{"vocab_size": 1024, "norm": "rmsnorm", "norm_eps": 1e-06, "positions": "rope", "rope_theta": 10000.0, "attn_scale": 0.125, "bias": "none", "tie_word_embeddings": false, "init_std_o": 0.0544, "init_std_up": 0.0627, "init_std_down": 0.0627, "weight_decay": 0.0, "decay_shape": "linear"}
Each number is 500 + 40 x the weight over its row's rms, rounded and kept within 0 to 999. Layers, rows and columns count from 0. Numbers have three digits each. The size before them is the row's rms in percent of the matrix's.

# q: layer 7 attention query, 128x128, rms 0.0437, rows 0-63, columns 64-127
# k: layer 7 attention key, 128x128, rms 0.0438, rows 0-63, columns 64-127
# v: layer 7 attention value, 128x128, rms 0.0439, rows 0-35, columns 64-127
# o: layer 7 attention output (transposed), 128x128, rms 0.0544, rows 0-35, columns 64-127
q0 100:521509546512528480465445401511483479489460493532512583535508453586522508551553447541469501435461439402523541469453522510508495523442493524482489400535447529471538553540463484555449477537455472
k0 084:409498521524517585479457524445530558522541482501554524469524521488363459534473520459493429478493527560514540454529534523526511467521488551504509503449574399502486488550527488555512497584450565
q1 116:490597546444467492483503469597464472497501490427478511487532441491570524508508469542441495481468523511525490429445449508512514506460499528431491472461430511552510515503473534538476519474487505
k1 095:536504492489541489575504538460518490440489451476432451427553483490522528434477552505505528513519559513416393560458517457486476565537460384550499496496412529467477564487460448505502512459518476
q2 098:466564570451472419463491449611461427481549501465501456468471445543571516509578546590489501508479509484490484455468464495519495489455551519478457433552430497539489531489427516487508527489487502
k2 098:506491478438448496490456468480552537503474504541504426515464505450552542445442538539554532465566466484474507492450487503503478468544543374571502537509463493516518504492504482459582588471571498
q3 073:459495430501546461534534588475515528529569445543537524484481546390420533456502536499454536521454492494410471533473495505455521465510428450486519527397517482528561497502531518421465538523557452
k3 075:504473544520451475528529568574527445494418573561426502530498541528548516433576451505518503515526498465459500484548484459573497462447500548481509485520504582509502515561526492450480501499506425
q4 098:477503557464477473466480488535555411530510490536448485482523493503569501496500553566484495483461508532485496493505512572528458489508462525550489413580462471500484533479444508521531486531454508
k4 099:506535505530509434528460478523513515475462543500550473512483488494532473531425521483525500482469517527463482544405478547529499517484471357562493553423467499499491488520507520547560562495478410
q5 085:523544590445451464528495484533416432506543512520493580486548513575500535556495508547512472556461443524442474427508457456450528464528507503448471472524562511554454528479469533532491542441490464
k5 087:498467528505489465526535456455490538452418509498481455496510493453548520476504527509537519478503542520512508511462524472510450512454438425543503472587415482444535517554477500444538544501507505
q6 093:521499578417452505491466435545497438512461454480499446432493486566540517596489561612494463501486515486506443497510461480545492482515497507479461455515440505528441565468379505498534561491458440
k6 095:518484511501546500516446439580463539438495458546523543481485516488523511449504551499499512509520487530447510487457504474509439519491520417543488514562485458492525581491547455468531578492534512
q7 075:461560575394460496444533509553470457465591491467487501483543474455506482527527500599528495500435478542491448522493472526549502501461433512558489483507540535502498527496487468498605550437415542
k7 080:546482523501491508530492528512532483538473488489523409492428484494504537500386573464507467541548501458474554465461485467497443456502488411511534550517487525503457628478512523456582500452525540
q8 079:428570513492586464380525456532511507512517455435468478478477440507502454519446524520490557433506468523524502516496426428541515459465439462512569483558469466576529461564494482534496495467500542
k8 080:506514478478430491490571501518540443499462533480518485534460528486538556516432473465481474448383509510445479540468446452513495457518514486503506519476512556507523509512557581519605490500515502
q9 089:474460370515450510512476631426505562508509552492506438526452476462417509499494475455515522459466508501456522524548510485428445565511564511458493511518529467511497549528513572484515417538526514
k9 096:490497501555545510470501522437542475484516563492486542538435498532511507510521400483463612518534490507555549477461493534496514541525488609501441508407501418462512490488555526521454414543461485
q10 105:473503429469431509505455511516442575565544513535462467458509480565487521519449604541459410535528485532476529524525444458452483528534548473407491518517483458571425512510471511547554482469486516
k10 098:526505482532468480500512492459522623487477504512440487430500581468558500543530526519489543448460494463461544462580509572397477452499471468563552559525492495536523526542479478481537480467438561
q11 113:513526586483566468491549502487476476513516489483489562593485509456547528466516522529545483507575493522455437498460525499460494527474595489480480498453569508508550455451561458475517500539420536
k11 128:538497443485446490509472555475470475621493541458542464515482502552521566500431485515475463461417481492467546513542478557457530533505466484466472566444510543484495505568495565475569506461491428
q12 092:520489488478504545553491539438453457541478435491501479470541484567506527551509584479488519458511475451396415578512455564412514499545552537493469452453523496486469527426425513444540551559538491
k12 117:483425479540468489493582581456520504518449500496507511488427455449448532479509469456468509426469530471501532528544577623457457520457497522518478522472532589578523523497489456449435458446541468
q13 100:569500452491488553517465522483593520467488496539468490489509456512484557490514448478530402551561539479542489521531592537436548562574507504455518543429539522549461527471541515508503531501453472
k13 096:518465502479512500529436476455496531534556522468456475465524491498501455527571472578480505508489483547543458490469508521494456479507509548529434553491422443549481470503509501422493463465464511
q14 114:506534514442509519440485498594498441540481549476485499448407562523488507511533534612459535506499524495568561534512528431508448483403504509533505548495399526518527499490496479544570528429451420
k14 111:534512464471536486444453522458479460473514562498548487492520514569592428504470477512476486537598422525497442487495561453602404466501488493457523464536551435492545533470499531466489483562482498
q15 110:481453533480528461506502519454537570458506518460479525507587503534471559496545531490478546447446481477578503578569524538515497531534501524483536442463513548487501514547485614510519477509571513
k15 107:446421472469484507540523564507570451514469593480457536528434480506508543483504525541526542547540552382509516481548515586465517540478523517521516561423473492460436539552518492535465516484554495
q16 110:500486526467458500489537520595498487492480580511516466476554481540570511468476531505450507460463484501534464565512447469546504449541526512522533443520445480578546483515510493500500570472556485
k16 119:478525600477560508500463464564540464523512418482538532529523510523589454433510538495505488531560497460481523478430464476474519462474552452533522484483499444492510441542445503531484518438465507
q17 093:530573481541493506439427459465563532501527530547473514393494493574535426533436429536510514466448483471510508516493486518529528548524469530520507466511446469512485474494420538505473570487442535
k17 118:480521424557501444443465519435497514588480512463529520487494541522453472559476404499504529453508495475537450472512598542499513519513456538503528540468483505420497406520526555444508429506547488
q18 109:512494536508615478503539544543521501481433543534502538586459507566449479490474509507467519492478444486521421538509499533518521511483561501488475492472493468471510496540564541488459552472518482
k18 113:473433553487602511452459499486541461510475547594499552506509455456419495494520493496501505573544439514503450535566485478502529556520510496526554442541533592473520509501437476502518407543530510
q19 113:455506453464494574516415609432487580514470496515547506484483521485492516513516448486517508505475471482534469464522571491512484454489522479440418478481490511489500533478590502472480470485467426
k19 105:484500528504588493534418499452471513538412515501476509508533511538511453478486499573483454499426551532478443457551542495450493492476469463545474492518474480481582503493528488517457444551383499
q20 103:413570520461493463454543489544476566452521462527550538534487559494497471517458465555507476463457526476504470541508505521486501571561472468451559539535557552447547513585493446487559480525543470
k20 102:488481499525450553491451543499465544498527483488549497496580486525403540550487436506524431569496552455500491519538491573547455507583465444547570518486523507483499480527419590527503471497466455
q21 103:437447522497452506547520589545486457450477548497539495492602479474470482483465473472532497572482455477460512470423460503545468448530529465527515518457484593497479482454530458467501532457523465
k21 101:496488549471531504461496521481512496538456462507486529474485465554440537469511469429508457452440443481492481523469508480479492537484459481522547487482485470581470486485532399503519553515610507
q22 108:491524522591456510531481505496549505511586494530456502510480558509488472480456432556510508447540561466505521400471513459482414495533445486523569531457537469518535471518504479454467470501528579
k22 101:549590489436549501434458531541534519476505513529526554513469453507566449562422537462504419489592539505555534524491489491499492463459448546483575476512521413450463463437488493529501501546539517
q23 109:484479546562505515489570476534374480549470550444453504514486500462439537443521531533477484498433556544508489527525516449484433571409531525607495501507449533502481486462396514533561530541478466
k23 108:465464535508470472530508513454418539504453497512532457501596480401543481490482546510513525500508495495433539454465486450432427550508572451551519465443497533543502575473493482468522544459559485
q24 106:538460519530533627547547448527516512557559494454508469490508508545521496476520445504596503450536442455454464582504490475500443503437512474487453532515518514539460472501478534482512485570519434
k24 101:517469441495501550522542546480586474522513548537523570490571430557489510457502509494534455481433536526517549466442553412545489532484552538503461488482500536576447504495507485474409524521452574
q25 094:462444482451432542586468481512464528508488497514508513520506484565429554503495489551460489516387510494534462583473476461485542458551528602521496488483581550504516468568486450473464532532486438
k25 092:402557588498418506488477438473480560462476454447501587516518492477535511438515492538501455560523496471549466514465525494521489549533552479588456453420517532473492475553539453524495487509524513
q26 101:543483472498412581457461446511517457491444461510527570477516526546520560471488420490496456492504521475539541462549532524494428539476509506568516453492460497551530473516506555570428482509466468
k26 101:500497501482495445546498400439467567420447523492471506488550482519514477496555534477505519465497568519430507447537562549450545521502547479465503529514444493500407548501541517390516467516502413
q27 099:471470516468493440558438483485570516515494548481558438506540484549631450507583436555476473434449562526460454527483523486500424463529502509557501480504467517470429555527522549525508475490461446
k27 099:480452458508451576513485499468499514487529477480547498447518592572393567405515417474519484429528567499546521428464499483500465455519527487530495452451505514494505557400488430478524472496478517
q28 107:550490495483557420465519471536402506552518523543469545468503487511508518489498474540496436506483530497486451456458615492571586421544437528533415464450571481506472501516521468486505536500548522
k28 104:485416448534427456482478520473471501449434462485513548533512533532474469487396470450459518551543561472540501444537483449587455561401556427510436478550505472499535497528469458536552538517462514
q29 105:486572511504484510501461459466472460576477516510493523519494579555552490516502476500465481481492418532483552527452550501491578484476499476522514454569499506552477481473591554491570557521500557
k29 100:565471585507540486511455481432535452456526484478545479460493560547504468510434436466433509472503476469527560542520546517487532541476463463500533574447442500539528534470561520499520469561457502
q30 120:494531523472502522485540523467534499469457409499503490534529535480502493514491530603479537493474459464515523482475464513498499564513564527480492504484485565579544515496478516512462447492533496
k30 113:524450492448543525487537544472528548448483516553447536441525501417497589528534505527471536526468466427508498472567524530494429498576561501559505580532542497527509522516597499536587492527510492
q31 105:510470532517528516489465468480462473443502479472422502477522471593420471539540538494501439453487496475531458468534502515449510520461534429548515505507485561528472509508563443505540516478431511
k31 107:449473570456478497489545498507505602537464539470492488482523475468499549453481492536602460438486454463482475425498572483476553524564581486495441530566490503582589565499522543524472492508562531
q32 112:487574455545564529469460506495433554518429518506487505520449539553602500521526451508542491520510469541459490420528542446540482550538438531474493496416463505449506423431585490493496469489494496
k32 106:605530491458512481446538478505536553517475541471538505454577522504517485547495491474472460496479447531498521582534544401510563517434465442434521512539474472474500508469471441494448507513521480
q33 103:472477492486465461593522525421503494489509553468478496587484487547489495505565490505504529502469511408468445472487533480433540480515488490583509421422542506541512493504513473490510469425438441
k33 096:401462574447460514567495533492541485491483524414463520450475480577510541458502513461546470504598465422505476581460496475547575518514500488500493515499486491487509499461475486486556437602484423
q34 110:455454511524544542491517477519542527505468473571538421549464464404521497488464458470443588530450518430507507505519539567485501487476449482539519501507483456555544534521525523528472474478552480
k34 104:496510512524631531512535530457485557401520510501567524585500558468403495526536468564538573477465503492483414481493466478459479481441510497501472484547440478514468419520466501582461498458498518
q35 107:521492508464532450448474508483460478447491538432541465498468520510498546465433500565541466456470491472413548529491463535493475517447519514489484484524399545451453509541449532521560490477487535
k35 114:496460497486415509511464514502451487524514543513489469469471573487514499440484541560487537519417458457440478444544484499442504438577508521536560494504449559509495508417512493525531545467488442
q36 106:491515580449504457493455492452511424462546464414557502530531521474514473522552465474481558505522511458463539588479430494444504474571485536573446487467474510476515563482539556504491438504512531
k36 103:547436508491502397517552488544470476499510507542398557537494503498544494428528448478500572484494476479553527553476436568464518494507515469551466484510517523527494453437549484490495431559487506
q37 107:520489498517502506529437513521636463445502431445535455379531528573526495536499505478523549565471471448478477485525512498484525556505509473492495505542539499457517474477553494444514561449475570
k37 100:450522600471455431443459552511530453508459502543479500435406485481457514509546511547500455474497520501433537486483547527461488566497536519490514566548506478473532497478557517451458438544524446
q38 113:495473478512475482464547473542511411558498486442504506494546536533498478445484495461536478489514449458553473522508468531554475553529432515524540557488546500466518552465525564525565511474498428
k38 109:463499451463473429531563488466535487520548551470520533502504457435437518493521496541515518564514524557484500508525435470405495596590504452530529528493487621517488553441469499482472518453412515
q39 113:401489523500457476493451496541463479503531521506484558501472552495484424427425480527437597471553505518524505470487448492566520422507492488490543539514543580470464506471470514538552506495473483
k39 110:546513497471517493569526549486502466483543516472533489520553493474466490569496484500536493568479482511541480497547488514479530523455465463500550439534560512462448582512435591495540458514537489
q40 101:445512531525457524535448481472451463489521601449427445504474492503494510495491503471521543446450526458518520568503522531492409484519550480576503492566399554460510539525445447488497515468499562
k40 097:447464544579500538535500495529488579557512486481504421525432572456516490494526581524578475467367463467504511491495496491439555501541511509483463499488455538523483518496495481500420473506532413
q41 103:476516456524481492568511447509495528565383483483554554476479481558459523539527480488537468530488489519466479479488434559505478451532563572472555464490471418495531428462474489544524589457506578
k41 101:519483549468505509491532496464476571481450471530540502482404542511513467440520555509484536454504524585521590524491518497456509478522508498468533530502482547485534503496477460505496510591520501
q42 103:405519493493531450545509513512488502496537523510506506499496489477495467504497514464590453520480497511482452443514526505577493521417485499461531543444506517487464471538513514559500471402552490
k42 100:434549482499459520447548467597410496534521541567571503467465483496469508504498456514538481539490484456494487422495530440550494476427479505529537488529489466524465573573477394421505457502461552
q43 114:488511476543562506444535491473580401481514489531525499508533487545471493470454491509456502491543535506528447511487525451439482476526454578494590603523494528497488481407524543504542425426466576
k43 101:516508488475432448458493469482529602486558523519578496471513494447497435494527497526527471426495482435506577537499448503525439468458462521516552533604460556522547531491540498434482436482449525
q44 114:518546567486473470547500416480499564472456511500460519472431465439522465569405471509478517453518592511499495477473530492488478465424457498560438494497543541499551507475546530517440549494502500
k44 111:510497484548489499500505472455492502513506489474513448473455535521539548579597537541478451457524549552484485436545466478514519525498529571533447468495529467528514550547457424469480452469521500
q45 120:535593433519473481439485518434489526478436446519520479509475501468520490464529475482463463529519515494466534486520567541526540442460498426507476494438543477563509520509477479529395573542422500
k45 119:526525489478549524512546493401513544462426503520477520537550514515493523536563492479478470527541487558479491479517569595547494443473561544501493480499495486577439489561537548528493500537496481
q46 102:568496473436577550454514512476504529470518530513484531440518505508519536490499481639424502441486523479538520409519477526467604456588507472500510458483490482488522550433496499510488454470518408
k46 103:466465501535470518470501580442524494525432510473468481546607542486531502493552502541473457539538521455540559519526535429503527557467427571417461512512540484495495456505491544544500552534497526
q47 096:539501508411453538529507509482570454515504556503479537475503533525487519491569445503474485528434439447531470491484500506453540487551515546428542448584550562512494522523499510435517486448478484
k47 097:440546486469490418470421520579553487526579579514480465473473468467460522507500525517523447564482458454567473510479553490525506496516456442589467553501455522493522459528444473403486551568542450
q48 097:493376463485508496466481510471526442495462532505517483437456492535514486500555564562485481563478538543486489472490477471490412448515531440450498500507513579560567504534534453434483468559517465
k48 098:542503554421500517415462506510511493494522515489464491491504473555530517483452496512479500533521501489534518486433500422452476516478438443504499436498511473516436527520502460535543506511479463
q49 111:429486538463482435492417477430496425518498500512498497462482501457498394488504495479460521516521493479572544478481548430504524505512467618484491488565462502425477483513414512522481527562536458
k49 105:496484528516473521571510529449462465480520481509526434488493475443509429443568554525438501494523527517501483558449484568517503516467529560502506527561451528423476470486589521493482574436512483
q50 104:447472474479477514502477488577500519483500478475482506518479593539463558500551458486450459518468514466539469534492500436444522443534490477503455514576536468496530482497493480453510506489528403
k50 102:473439487479489485542399533511476491516487462519540553506482505526490475436564503521541464525504463512500478532484533526508513558542525497503538470507513541454538455552547561496462481526445423
q51 103:495479414489503481488482501500429528535514455491505474430458518388535474498495453479446475538463526502499551504415488530436526522455517526431496565510549562496487437550566568517416494532444498
k51 097:581569470582426536541541448459545485482548485484488513496509500471506436477477489504435498462494438513486378470465500520393528517529458449501466489535559431502470465497511554534458471489518489
q52 112:410502455387401518592526502502471501483502500586498490531499491525433511500476552588542450477515536518494518523482459463497521538548492488522539488479499481537501493480468504475515476553565545
k52 113:496501524546510533529557527549486541559568483443534509409428477526519557503477470624506419542530480455477500504519515547521488453538448512556500537451495500468421514467488537540533565524536531
q53 099:557513518488533525474495484529552486519543497496445486516479530497460503531552499550536509504583475574542495505473554527440438582535453450518480445510501540480569467500534448562508541492500531
k53 097:499507470472494477488465553486550479467508535452386560502549561500529476513529474485422437489532468519503506485537449500497464511576516545488502531388440485531533501569515485455476479567483521
q54 101:470564563526417451480512512526514494511514442541516415526470512505432498539473496478503492547567560512482402492382490523464515508464524490473611453578555506517486457492542481541512516454485478
k54 093:481548519547544489485476485485506517462608500451547516473453486504509507450460494579513540530536558580455412461464495503527577522573482515513524564499520493558599499557539515497520502469490497
q55 108:495619413500507505490479527379533532568480461500475442517528559575513470493539477499474411522490577525485556451457503507475536479496559501451511486512447465537531522468514540493454422492516520
k55 111:514504452506504539472494477528534464526418493466511484450529509526604503550468476482454529524526579525498476518464536531511559461482479450530500440534595505515472429506462536483552549557457474
q56 108:559444505509463474601473441479561516484543512441494480502496479484392563472509467536530495522501470477473539524532502469496566429522477471540492456524454492462484536504462538552530507528526423
k56 106:404474538472443517524578535520469496528494484465405536599509535509486515489545529538540484471533544471540518510570449505491491513537514467506573515485568502544502496475498459468471507575478513
q57 124:460463481470558537554522478502470502565525496507530510550544472520448505622503462486465530494521487467466459514473516564592453501389529529466442457535444555520469569451509429471482529461508505
k57 118:440441481493485541493570603478564492451532534547478462516481485604477538512454469494540519458443461545487437504565499417481497509450497513518438504471538521560546525540498474431506489459545470
q58 103:527438561497548500516408452531536479490529441476560466479489516481467524514489490498432448483537490586454483455543435504542480505464588495496511499577557590497496478496505526520448409448550508
k58 105:512485477464530455430519480523566443499507571549510466509493504475452552454526468461559524436543524556491501419517542492488520523479557507456516450553545470406485518476529553474556483568535568
q59 100:491514503522472511495518521486529508438487589472399486543549486521494437549502514546478507507454420517503565510565536427490457493519532448495437538513514523406473519547510508548536523499515538
k59 099:512513543449417528500453430516528469553422466502483511530511501504489543472484539462471469488479451445507562525489456457454555431535547509566566501501496531538510498560527518505412514537543482
q60 114:534565554507558475476528562463546460496542422470529511595484523490388491473519490465540432563519425497455528465484435466456544551536437528491469509458506518520507428490473487545482511436492509
k60 113:491528507449491504456529480501520466528565481462531518569442491526433417504452536494467551564526415523481481524478506527546447501467477560483603484565537515472525502512537494488540485543536537
q61 091:518587529575432527414547478559472456411462498491450439504504538512493471529564551495466477488468482528432517522539537409568534528465509450459471511484508408483551538502510452458540411552548521
k61 094:575494535496504452431501517455520557538480549588531494561466489482469596573468408456495550469501507552485540516493541484486488491495553497453490573524489438525447458502504499490498527521465488
q62 111:467485473449473505497512467421484476478510550453537484491551506542458481505489520445478487550498547567504508464495462510540465498460491428503552560430479519501465543484526574428533579471515522
k62 113:517479524467445557486455449560539477489521472448509422503484503473552545440468516464452544494436531485483468427504477473483503452539479543453500517471524494532461580497520507509550480399442485
q63 107:492515465503472511537570445423481464507475508499510480515503422567482500471488573494566447539459598495482553450482528474455531532473508437524454520524515554513471521482496557524624491467493561
k63 102:492512454459454527441542482464431572552541490471534509521448507506511451530446483586516498539518499475475485427407478469502548497448539511438461524519412576595464543453506521559527469467539442
v0 085:481487451531460485503491472483571517478488465525525515571515480504578453577534448468508481514445491549528565452495509451457545562491557481462450463517491542453525538511427551420534554472441484
o0 104:481471561451551490511563515599504512451489542478507533491460526415447490477446511507487512516465482465520480479502513573508436502490496555526517467477484473549501528516511500475465452450508486
v1 107:457525463541503493495547501524532480509489547531522489459487485475535488504457467566530545493527557530548424460519465455486471521525534488540517456447531520485575544573402511419538479525543583
o1 118:438459494501460525546482592525522496435491493487459519502424576519497567421503512490507439506467526517474469482454510506529537400549464566512407526495524475425513499546531487466484467418514446
v2 096:541477513507505460512600540518421510488499538524500491538490534526504570482564523509544455513533518492564519511444519483467575425500504483532501515445400518487504500529472567559517440522494543
o2 112:530524543417513493465433512537494513464539502527518469509461480509480539538501497550472474493493547435475550529475524495492503504511460571463575484502500467513495492482408508465468540535491424
v3 095:548506550409507425473531463444476527523483479469461502582533528482512552519498479499554524498564456566533544460478496495523472473463472431495479468567514572518478510499547515429494478585414416
o3 106:464500510587480484468542477480482539530552582451535470468499438455536518521516535539518566478440504528525480482480546588455466555479473476484503492496494439406510430537451528554515563505522551
v4 085:473507560439490481505468536502490474452541496457506497499522516405504456496457513465428494428460419471518532470593490481510525538435498417551488527518505413535484487531488476476455488520532461
o4 093:453485491550562526537489482527471534542427544521521462533459502576493422481565518547548510513488589534497514467458480527497522487525452529545471477515492541576484517537494437550504569437490536
v5 081:471460463459485578477476431480540457498483459564534523539544446470492537501419467466470516447464490483443561411581459530449546476490466469497506504469441456469534428496525531452440555500579516
o5 091:511479479492479539447443578478496471550488535549448405498451481511464444520502555528493458530573499512512522461482536540540487560538514490619495479513561538539486543466492470502474521506461570
v6 111:566489490555542447530525510439537475435468505472539548575583466507490407454522493463528500463543493471483549515567531492575450445452459531451516512541470444539543497486476449500476422483525507
o6 113:495496478492422470504546523562444559525541486438460478507516516578467565561541475514505438544553556443552485503445534479439481535551537500511547488467494514485506459412493563469495503509512527
v7 084:458433457494480504568478569500512561521534493553522491520510421506495525471518489480494448474502497566581439493477467535457442508521481494500410515584550457511462503466512547529529522544506487
o7 093:473476585549511429554566539473561554548410486497524434496488492432508548545454476512539507519456528475467570448536469512447544513478505450523505499499460524522521532562468407461466473503488487
v8 084:476529440458528501473461526549513464426470533530505479539477563503503529506438534495437506474473521586453555506430444495582417483498526514512538489537542483519458451480489535475498515574552536
o8 092:532513516597456417529393450488466524523499489506498429523520473572484549492476491491537529496448501479436491493542549484504462541458499467510512551494492479490410502467514463464529541455456528
v9 110:478530515494415511480485492441564456461579511519444503534517478518473475588535488463528504543503484520479443528500551449469441480539467527479567442558516529473510544462572407495527490555525516
o9 115:501539542478544502501504445518485522572470454567547547467513506528519497494560478478514519536549496458515468555511491479492472572517616485450534502541462462450523490501509504484556421528430469
v10 102:452411517495540429539452513501512435491464498520509499561520422492522470448431478506575506445461507503513470473504444480499488513526522485518565556535500423526501503482475506577526529502482511
o10 110:464476479507459554531521468541551506475436543507445460506507438525468573523465526486519431548506495487523557445541472471495474482444483497484425456477516481504465496517570574467533470506459510
v11 092:472585511463403474435514526445449491437483489480452564502538497493498556573452573557488499534440456470453478550447510501485474474517483473551566471526516558463487465490519509558495514576536497
o11 098:492472510576535484465462499508511485479427568518554518460449517558470486455564515500433492495538436469524554534486583446489446548495484481469462467529464441533556406511489497537519543525473488
v12 082:534471551564451505569441481479547501466538442549482490550443510530589552472446442506443518525525516521488551398578423542513451461485487476473485485417542541443488475527536517544488454463524581
o12 091:533418514492463551506525549561480425529549560475491478449551564488508529504488438434543489491438528425524398503546516460494533539549480532572442583518497476500541580539503449493535501517512501
v13 099:478507476519549476523493553535520508472515500498477508507496524507485530579458502487483492522478490521544577495521467452436453521530526542480517524478491463481517538539442544492520481479560493
o13 109:433524523472543506520474461496493503491517512562546396559487509516516499458534455502512514506519586473420602474457550491493567469543445498504488543524492516507502521464547491337544468478539449
v14 096:514552543545491529477390428506459458541543479463539493513458443450438562519548465515553493567454511480515470525539551390449517453571453529475479490492553541525553518452571458517461513469488509
o14 107:498500509450471471475522464481477452525527506518576537461519532490563444523500544537440501469539464506492497517485461538535510501522502532465515521488450476502450492519481496486471424553470496
v15 112:423505476455508476473525454501448498489419533491468461508543519559524501483543487543552565543502487493451519516498476434526496497483486518588558544469468517579447572553453505511499483529503578
o15 123:542500480571502511426449430588461546468513446581514505470538469562480522537465514527472456408490485476537488476515517519486481457453528572491470514534531476430487388488487530503483533500470521
v16 086:535542517508513519469549470444522486512466500483484505515558499513511521509468490496486503388560494479453531514482522576489480544515479525526474545503508466427482555511493511465490582483574424
o16 096:435476499532533527464527444495546507460524545512463487576504480491536467452589427503478594567475482513492527545509552518549509468490482483484547489476480457438552504525538499497461441523516514
v17 081:442521525509459501524524525527490535491515547496496481462504454461550536477514525487485530503490470501512488444529493532487466459447457496452479444516479425515461599440601459408536414515476542
o17 092:466527500492512458489538476473546471538516566479484458475510550506413501414481507444572505512510493517530542579543470463538495480479508552579452561522485519532556443549479540589495563502506527
v18 089:530560463502510551437500504516503467494573452465497605502552498469532542540438491474499502478468491415481502480513500517580460454463478434449461482480542482567473431540531439414448532521511539
o18 102:481429556508501479522540532509450468506499538525461484522465493536468473479525502523452562469488375497460462472481461519534487565494503459478472476509438492466531487416450429537518513500499516
v19 106:523471532538578514514545549520556480498470508495516485532584479533417556499521536557411485530472476474472506470460536501507475547459490439428502488517520449542485500507466560527448528516457511
o19 114:506557505527477415501464453477446535502485496612480502548460520493489454507464549519532482527462446511476474480524560503410556489491498463473527496463483484535495467495570412458486522508509510
v20 100:432492517464462592563462527534458463548496469493551528431499521499526517515534486513431542459517475442419502534446496553435441539507480479552508485483546492551422557489468521475528469581548539
o20 102:542486528533563468490488545539537533484550555518539472522495524468514488461395455496556513457488507537474523555525493449523564507441516472509358587495452520511534431442489471517488501549478473
v21 099:516503477528517474470488468528581544479465467621430507494467485503557498549480526508622502518527555585536502522519511444431468572502447521459540565477510532476460544493511525398491503521442540
o21 096:485488547464487436501466520541496447504463507460511539481496495391532477404522499563504431447472524519449516470526507470519510542478506496542504539547586560449468502511555521539581457470518535
v22 088:480555499515463514489479550475546480492496453536548482552478514576484491554540480542496541474488487526461477470483452404493516506498506572562444566462445481457521616479488393561447518501427523
o22 089:490469466513517404459519551495442446459453518543555488480509470495499516448421491469499470530557494469505483502560529528555460507590517466470567532462537497541475497500505539469552504557534544
v23 101:444531436433502461470464523540538534419487498491476442493514468496463560518492520519573490494519465466502437450532515452500392467502517461518514448550523422521476568481412504521527451492541453
o23 118:545486524588545553516464577493476502505418555481549458499518489481546511518465509524585548482482429517509546541452517488546549517522507495451518524426461438498527479490569601466493509449503460
v24 082:515499505517455462557430530554521427482508519497406479396609453463480530507478549490487540515510502520436524498443485540521491528607506470482588435480536470496516550442481519509489513463489491
o24 097:516473439431494529483458507479548502485487526452561508573476501574562529477559535456551456483481499493443565511463487442453536465430532504440406509471485517525557480498495440472568528441487515
v25 093:454499485474473500566511518520525562538517454523475485527508466485510471455537550557501474541465510580577460514426538495589566487553459522473493561497517487511393502461486561453456515485429526
o25 098:552487544527490421487453530525524468513468490466494569454507527455502454506453532477436523489567505505436518441497509514454503547405548547479489507541536464528515461581441568576544496488484494
v26 101:520487449497470501519452522508481483530556460509496496511435508440567544541424513500525501534536532510481542542506477458417576476510518500425484468460477511417460555436440603505543506499569484
o26 105:528400522479499520498522504473460534456418555553517491479482478450512473483508403513462515495435518477461510511500522456561408478457494444574542625540491521524462501491538494459452440488417433
v27 085:573432525488503499475535477505573467477474477499489465487530503552511518512470496469538447579500553524594512445467512512533514471448528529510515453510540469535535475524491512463551470497458429
o27 098:488529484505499508545483553516448557513562489499440559535460468486512534515540502519475498522470458515450492545504492525479575497499450553481595518500490480458437510525532523545430499477523407
v28 099:507436529484510547581503536512494492497481551483510490578526524547496511521423487415467449506477560531492495439419484545529436505531444540566509454503470521545524423560482463495422467497433540
o28 112:483516433526447488468506547479534536471544459545476468443566464453477495598518543497569580522587514448457493519472495518423571506538535491503474481465534531441485520401547515504547463459498412
v29 088:514497485513549519493525522532521448486498499566479499455530506486453492512380486547502546503446512489480451510514565513425538485498542483522478507486552468494544534502506522539497486497526449
o29 094:510468548483531560491497429503498486493386446514485498505533529486569449505488500558541454484563477517487505475488449467529517502545460436505544531449456477430495488480517493479461527534529455
v30 093:590543513508595464520440525508506572529506606473491454559456521425452501491536532433521524500482461551511554446475473526468532521500565488543542492512513422489531554532469475587472521522466458
o30 111:510495478478530552519489422413520509579487488500481448525466511580525490496433561535540479475468498466469435464453482549449477512489486464483492475527466539551515502551512560429544523417501563
v31 086:470591493568515432515573544499576504442459443499508478491571469561511533479490480489538500550532434495495531498513478542527437481538414527457484529473502463472438596484506481503512502516535586
o31 089:479478498509579461508469496586448476509525488441410531552484527532487481508541509481500498508507607475555539560527523450542550493536486528546458490494462474504539468488511552482486470580530463
v32 092:548505570420450534487491455507448516481493523582555450558418484511517481556519447496429533577523518461415486480493507587497513468464473488479519438526482492483535488442421558529441444484492456
o32 105:569470447557496549449569501463504549563545491500451592432536538537524493412466475566524463505443503496509551505440492519503426514533496416499511563480534557543528532479499463499522577529526448
v33 111:477523540472453487553480539527477534517459558490467532464509495471482443506501439512464493486466513480478449473418505545478461477512544525571522486468520483552503440531497445489520443612556549
o33 123:480520575523615506476529485540521551504532481454523484541498516473549559533521456495569484528485477473505555533541487533521523536474445470522487491560466525461521473408537520471456517489503520
v34 098:509476555537531487530519539575482456549466512475435498524501543434478477489497541480462514474476521498464461543457555531504465514497551489512573452557498520495491525494499478548501489513397501
o34 103:511555426506450454515489356557447515484481533459485525458501525568495505523539553453550451541500532510516481490544460530458482457467526481519453465472525492518467467429527502511398442503482466
v35 106:432526456546486457482524474487502497528437478521481483507500494485454533438568526475538479611497493508519537559477470537473492495422498479495460491537446506542507462494532549377452559543492446
o35 117:473539552476481466504465479479466475498602489521509510399520587503519507511427426562455502486495559561497618526462485528434513464432497476541454465505422487488447490494472463583521475488462503